Part of a small language model's weights.
Size: width 576, MLP 2304 squared ReLU, vocabulary 43082.
Architecture: rotary positions, untied embeddings, normalized queries and keys.
Each number is 128 + 32 x the weight over its row's rms, rounded and kept within 0 to 255. Layers, rows and columns count from 0. Numbers have three digits each. The size before them is the row's rms in percent of the matrix's.

# up: layer 9 MLP up, 2304x576, rms 0.0395, rows 307-338, columns 288-383
# down: layer 9 MLP down (transposed), 2304x576, rms 0.0395, rows 307-338, columns 288-383
up307 105:113133162156136154145146166175059168103102127150113168133085108157175150133124118099064129100104062098148129119134137144115125044126126110095097106085139182137141112196156134213091135160164160149162088133095108083219150071111111114100098156147152160127083115164167098136182161110151127162
down307 102:099149136137142121157123111183143102110114114121118110131081132186121096136134120127110140133082134112165148155144112148119151111157118154150130214111079211149011124136122155143096114171125127176135117153144190151114163100128182142153121115082159135115154144148124092102137146107159177124
up308 096:123190105134112143106095111084148165168092112130092120098143130129122096085150164152102124088108136099162167084101134105103098157114156157143128089085125171151124149114162109135134126089123151158122143084069126125095122084139120111161149139194159111102115146091120128110158141112136144183
down308 096:141126092172164172104137219192189121135096079095166163116048152113107101130114190089142119087189077131167090147127109106112151138064063155136102165192129107090148195166064164146140112131106119097093151102151131139156114125121086114072149185134145157109128068143115091141090144161100185062
up309 106:122150119145127153142136129170151144135105132197109176104178104125164080137097112138147129109108163131169115128079130085092043128164163069143102108077133107162110132116114120160114106176150188147160159086089090081174130070090084113179142145230081077111074178153154157137124153121104112094
down309 108:112179149170099162104120095167130091099132124125131112158131128165138145106092108142184135069097075138117119122099152179111112121106172132051125168125168106178116148099102110127182102145102138121095116085109118125180149171092135102159122156154131119082146126144172065137144152078127110154
up310 098:094085135073113175127121087092159117080134136149163123091157118093142073106080171189191148080115179110160111119143113118152081135106109155077048179147164104133167072052150141161127127054112127084124140131112113100126142087075100147149111165127090174162090145158148152160123079067190113177
down310 104:072130177148155139194122151114164165145099111131131145155088137139145230073148124103171061147119222183104012144173092186188110159135180136125100107097146204074156144096122115150071133096081144150149157116148117129135130105131159122137088101096155119088083107142138087131146119158182103090
up311 089:099157137203118067097159126114150132084166138133186151154169114170181100118067140115142170138116122114194129102117077196207135115169135164132077165133121101064083150163104159101094092134128123078073134067143116093123103133133062131154113144142100134126119190109090173114124141142131122104
down311 094:146142106099137167112089186111129163224095105146089143121143113103085120141138159148134177199099123162075155101135109090143083126094104167170119116156187181109085062105134129139136145142112132113169136094032116125114208126090123130130129120121120104095138120124074125163104137063101118170
up312 099:096112094126142213173157145118110099104122119114149162143131097144120141072137120116103134112109149167106139130066101137116163117159098107156080113134095128144147057187123104135118157115154055138124104101126133069145149166165073082062175135145087087093108183143127184109095171150129136100
down312 093:149111137086162140095139100066118167143124099130120090146131162102103141120143120136184119135092152156163117163104110142177116108134105158055082092164149112162164176150061138099092108102153076122129143106151110159149107200166133149128165064074086200133135167113122087132182136184145102116
up313 108:103165082117149112115097144152053151154066094126090192150132104127135123112121105127109111145124120132086088093105117119105151091083142136150147109122119101072111111063099190119174160099100177090092142149148139111120112108066129111116054163150063138069143135109193133170168140138080166182
down313 103:145105151163169099110103151124097131134094101120149141073165133139072107107156122106182065163154137149072086149124093093108154165036110125140149085115100120120102175163198158122140120148191195191148137113083154134104152088145161189091158158117098168154128165173129116098122141098161152137
up314 086:075108144131199121092101154136136129084112186131127086150134117126159141113152110098117148124088145157145157018141110138113179145131193128082148146146104092128137115155176160164161115115124082070125131146174182161191202106141150137143166154088121097162151134108150153114172126151117117135
down314 091:151099092150111099176154132102097087187150133117151124130131137151096143089105150179151095100152097119074104207125146154132086145112138116152075106093148144116146110125077098133057091171199149136067124132071088082073053115138122074094087116124146135201118126126096137129181144097135139125
up315 094:111133134194127103159119141151106148102138182126115120113134090104132143151105112112150118137079125147103126111103134148110084109129126127109033158108152118108107135143101162085057105134122136107145139137143164153101166137130111119123158165088072128121098140087089070072157164171110173055
down315 088:154105142085104115098147172143152202106104112135113090211181120118118128085130152146065103148208171152115170141149100087086148100138139099115182160161102168110131104134166085115109173082129144101101132136192064101102128120109099107115058158121099126134153096073083133079127099112159088184
up316 117:185154168128158087100080163092053117165086099105157199097187086148120124137149090179117140137120112127114138129146115099157077142170183126099128086135196170169116138147119131181153138161118201134148129149114106113104122100155116144100161127139147128105087113106177149132080107145096127121
down316 102:093165095157146120146150167133151033134096089089130169136123045196145183171125096117118149129160192126081101133157106080105074138127129173132104092146169163126116193119127112151112193087150128180124124147162168133176163176117208147140157127149197157082121099126137136094122115105107116115
up317 101:157145174191136121048118089135105109114126138144101148107150126103147132146080114161114126129160069112108147102118152102114160161095132093100127111123140155123135107131167170124141122190128131083149088154061112127120054117148175072079121074142157159090154146158134164159118110103147138078
down317 103:108143096121197175127101081161127146105090115125141148120051143136098130130129107119120074133180143111104163125065103063031078159071134132128163134189129138125088117118173147136150154097113160132155074192136094084159090123150131074156142133095105151126178092138170153158117114070114224116
up318 105:131077180109105075120111123080113062108073158132097127112104118094084107114158194149121133122062145156082112185149118134133181123174130174126136152122103145118149065162111105187079146142165143056156106146142114112160174142151179128104088194100157205120155126177141153132139135100169166149
down318 107:110103117144166084167158047161084176092102124069147151108154112120133120133155177152109089138196121107102175118081136101086124184139144145117140111176054177177129189126112085138131094150125106132145152103123100106097145141101144151116126131113078126103113098079171157109131181148130105180
up319 095:153134177080148118062167108151131159107120081198117128138125114151081134117122136065125121119112148110115066077114110152159131109127060077099132131135183111138166145100167133108169151129135188123101163108029064101114184136088112112115084107162142105101150122159129173198127113095151159146
down319 103:151132165159154136136144061210078168140145083110138132154098148112115095139130124113147120143067119068177131111101161124168121133107101138120144136160160115132098183098134126059148067169120121090128152128102064179147106201113187174095112142171132138130089171160173150135090132129102131085
up320 096:150121133157108074116050143142157109143106092085172155095216143121084137097144108155095128154090098094134111154107117110191105112127147152128072178126092161155160144122124107180085094086163142103141156089129135113167129132188101106133097126112152117135134116178086130106119150132127125134
down320 093:154107090130137140103077127048122121165083164110154128125069106159151095141116101087110100102144061109109100177145128135116176073124159138083133112092135134104202115136149156092075075161189158130190066110151180115129161125160140091124092126136096100117120207141130167129134108104110149140
up321 095:099105097176168141067193094167094157110121131175117195093130112148161137124065147080145135145145129129111135185148137088107150107107132093078127140122140149129108136146141171197070168156159151099125083124103085094211137034152150165168141172128158124088105146139100137164160149144112161133
down321 094:128170139137159114162136090081165129129126183161143096111123061170124142131131134082095149134083137114120153166176088137087192080154081137138143175130114135121077127152093196099147145189121092140154112134140124117119177065148162160144132106075185144130108192104123122127136181121134127110
up322 106:089107081152096142168113096164140072138112113168158127101124124159091128153109147112159107120091123148142144173175166118064151148086148150105109177082074124115094078065165126106143117135117138115108096138182189050117067130124158178120121168095095085207074173156156145197160154097138066141
down322 106:166100159183116046129127114143145178128112164164151143160152112080179142158153037163113184158185123118108144170085083073195142107168149093145102131071098172085157182154151117080073119160098115114065155161091042165159116111150133105147136133164120098072120107134144099139151151149170153130
up323 096:138102117150075114141136134192116171106153094107077119107077107135156149158158099147169170115096164140148048129130187110172164148110072132046131091119131105137140108144171152152112147177088110140115111122114152153143141055113104111140060122155183157171099067155084093121139108117144108139
down323 088:138128141130173114173071173152122106149141185109167091152123161053106168087131122197162127125148149087095102092127130137106126136151140170099129106113161097056126117160118106087147142156096153085134094142182087133126114188175165182076181112100114135118099092153121110089167105169097105106
up324 103:156091145174095145144158115090149144125187128158132138119130135105202129096171099072161120062112087183099111101093101164110151158141061177156140095151115087148127092142076098145140128094127174204067070133150189128167166140124086104139144114115113074119104139121059125101078138120176076195
down324 104:078098106141094108161135122164150132091162139161142137172093155155147143111133116098169114118111108119127145123122158130164140055146178102125135156088138145133056178113136124145165154130155073082127106113094138144164130167107144125068149134139124134109097172136136054178101128048161179122
up325 095:086107120084112140098099083115086133164168160135119102135099184083148056133139171094126158097116171201134128146135165138127090054157078086126076168135135143118143129137109118109138080084046094116175118091101153121115158144125137103184165120136146135170164095122098161155174151150172093111
down325 103:128116155147153150067121153087159114128130132119125182161148118098109074163120092154172105097124134134100149083134186151157126128094140176158114133130129092093089180178148112111106147140146093121116129165160185125128196128152193140178155093106107115136155094168131044155117200152174090108
up326 086:117105146107115111096116131131157141148146089138105127090120072074164067153131086159138158196108137131126147137152162140167144113137082092169105082112095205162126093135134100155050153152101132082122106137160112091170118193142106114123142082082102192121155123100134146148130176109189131087
down326 103:107081145094120167143071098128168178098103104099093110081089089134086093131133170113131145106153150106095159161180045136094082171177153136181127102068114125138082153140094119124136145112099147111123147108119111118079148127149083089167086116122138227111164103141149184179076188137123135108
up327 105:126133167114113163128114128139165185155123126151134166152104090103070141165138081127119122200128102169148153131143119116094116126140147082212105086139189097196121105073144143121147107133098161103209150132044092123107116075119138138138161063068127119162164116139081133137143151115110133140
down327 106:157172181145175132160127145119141105069119150077148135085089068118151157161123078075131156122113117124107101143123075087095092162096147097155108140101118125135181140147092130112099091191113179135129136143208103142104130144067128141120052126135134126096140150058189114114213164130141123148
up328 093:096145133137107139140100103123183100095140079138125134072117160150127130151111085162164099071110118114135157108102091165105151120196062131183094202125124147124137150135138183173139166159128042164132126087084106089164130107059160134192105151142129126090144135186158105140169169154146208105
down328 099:120115071115128048121125105070080137150169140100104129106097126134116075134137146120140126115150149093124133105133170053101194160121029145108121167121139098115091087120096102193126176144129152152187073067085144120164122123169106147056130133162126189103149155193088138111135078133117167139
up329 095:118140145153132112131041137110118060156109111167141125095165094123105102119118165151103095153130079095113123133187163111113103124137216172075073152104092078105167084107137107121153145178187133147192143119103108136112126071084126151208056146117107072138099158084164174117076121168122130121
down329 098:078147123113122154113166125161133150041162116096111115162155084146120134169181082143115167132156100111113084123151122113142146167105094128097129174145116188123124139108058132175177089129108108160109141119139146154104154131145148140092121101109154121139165120177083150142164101112141117122
up330 102:119078190150130102107125166142128131121122134108092159099146151076110154121154123104141091133126106146130116102056178090117115147177161120106088129114192095115173116120142115105099183146082180140149149139091048138171107098120118113139104089216113064122174155137176147182140114131200134187
down330 104:193122142139139159118153168094135166132141052141129136086226122109068142046140074130126084115123098134086131136128126124043164164152070168148080112157137111150110126115159138112131105116104109106099164138136106100111097128146130136192105156122156176102183101204141142133133131170163094124
up331 101:138138106100111115135089152169050035142135125102169156113104142103151143117084133115102117078161115121118130138104138136194133129108108100076188135211181169109103159117174088118101147142118114161198104082156161145124166114125146128162112154128131156157109159130155167077116160066179090145
down331 104:156111180116175157139145148118190132062138109173127089186090121102144164167096118111151116154172094137091092091137103116053116152082100087138109136152097151087143201135133158128124138119138073124122081137091073093115067148203118095153127126166127102084116169114142091182155099096147176168
up332 107:146086108175072128108056143166153116159121112120104107126124114139184100121064066114163166165162104133154152110135131124191067093138140042120099112164175168113105085094171115151119148103147168112139113075136106130112130136112166128133144143143133088143146144139098123146125127117129124106
down332 111:125153131103108177131077128081235134097135146144082090164128099180105149190114122131071140105150103121216184185127121154132214180126132143111162144150151132138120144134110127226188076141152168074156056096103155100138150088131090201144137165081120106115122122132143106139158038161073088083
up333 100:166125109082109161136149181126100127076138140109132195129154125097162118113099116149116123144100062086118150146079175132151191072075103099165133079127158154120185135158122074168091096164177170091062147145130119078077172067135109109051131123140151159099122133186086110142177123136085146169
down333 103:084142088102064090157156126164144126163134158133110138111140139137080138138102184171109123168138171133119102072094138053142094087102161131123095131139115122098172084163126085127092138142112086120135146182107157073124123159173172106123157126142081198109106152089135124108176192065140126158
up334 100:138163159129073061147177127191125130170118119190091145183155114181084175120129131100103110114160109124143142107123162129126182176149161103120096135163175116149131123123192125131103116124112083126140128194154149153067066080166116155116081112152169130141089170099121115129182103195134152132
down334 132:129078108103148150089122105108098138091122139099164104120117123089165094140108141163141148175089141109139114128156082178126111088071104175097175121129086118117146125090080162138146143209176161118117125061017087082152166167086109104175179125129100152074156087129131153164081140069128132112
up335 090:096107179126125147146134118074145129068084147108128092119073100112129138175133161135105108137132084144177187113060141064157084149170109136158123096135171087131184122142155073148124101105134196096197142133148135098175042158132072050087164169143106103108155119112201110140114161099130128150
down335 098:097138115091192091149118073142059128159175127113186127161178067124129084092148178127132175143119130076111109079158082160146142102086141099110165133104169099137132065161109130157144128094076187137147156121085135132062149103117189109142092109143136186172109094140060111106174083159152085103
up336 099:158077159152085127132128095139182129161170131079182119163098121134107098112078137117166149117125100125115154128127210143107104054137202108165098082055170095106110164097162138149071165118119117189149135106115104088140110115142139144084160206082138172065122088212089108122133117089123126108
down336 109:150148186138137118115119192152141163124149109164124086160115140131160144099185155140124116162105122097179137127109044098121126127089095091130172129115123097120082114126140107147094152089120152139179142155142114103162141137106141094159151135154112102173078154100134172121135113173208112089
up337 089:086114143159165095140144081153169151129134123187141159160131160135074069131137133141131114158119148126072126113131060102147134107127081123097151154115163032107065111087144091146154135143189159138174070096125166130140129161136125135124123183158086109133088184149209116130072158173121097174
down337 094:116135090090119118121137135137106117150162133108068138143095115193185185114123105201152132083142100136114095175159209112129134179164164062089120087109138218147142149153133137110098103136125142142144124133106155135132145160095156082077118107102131166129132118121053135146154134132174165092
up338 092:080154166072051094182052159107137146157084120145082127078125066147109133123178091097143159130102136113066134145161074131104137132106205084173080136132099147135131058142141168157119110137156135120101112102103138102169094131084182086111142152129122133172129122064122120101136149145101132072
down338 087:154089168154042118126137112175115151147148145078103098083072159185137115168136172089109120123138132101165129170128099087131123107079120072108147116105164146131093072109142166117117156092163097100170051135144134186126102115120140139100168153142070124146144129137116112098120165152166105106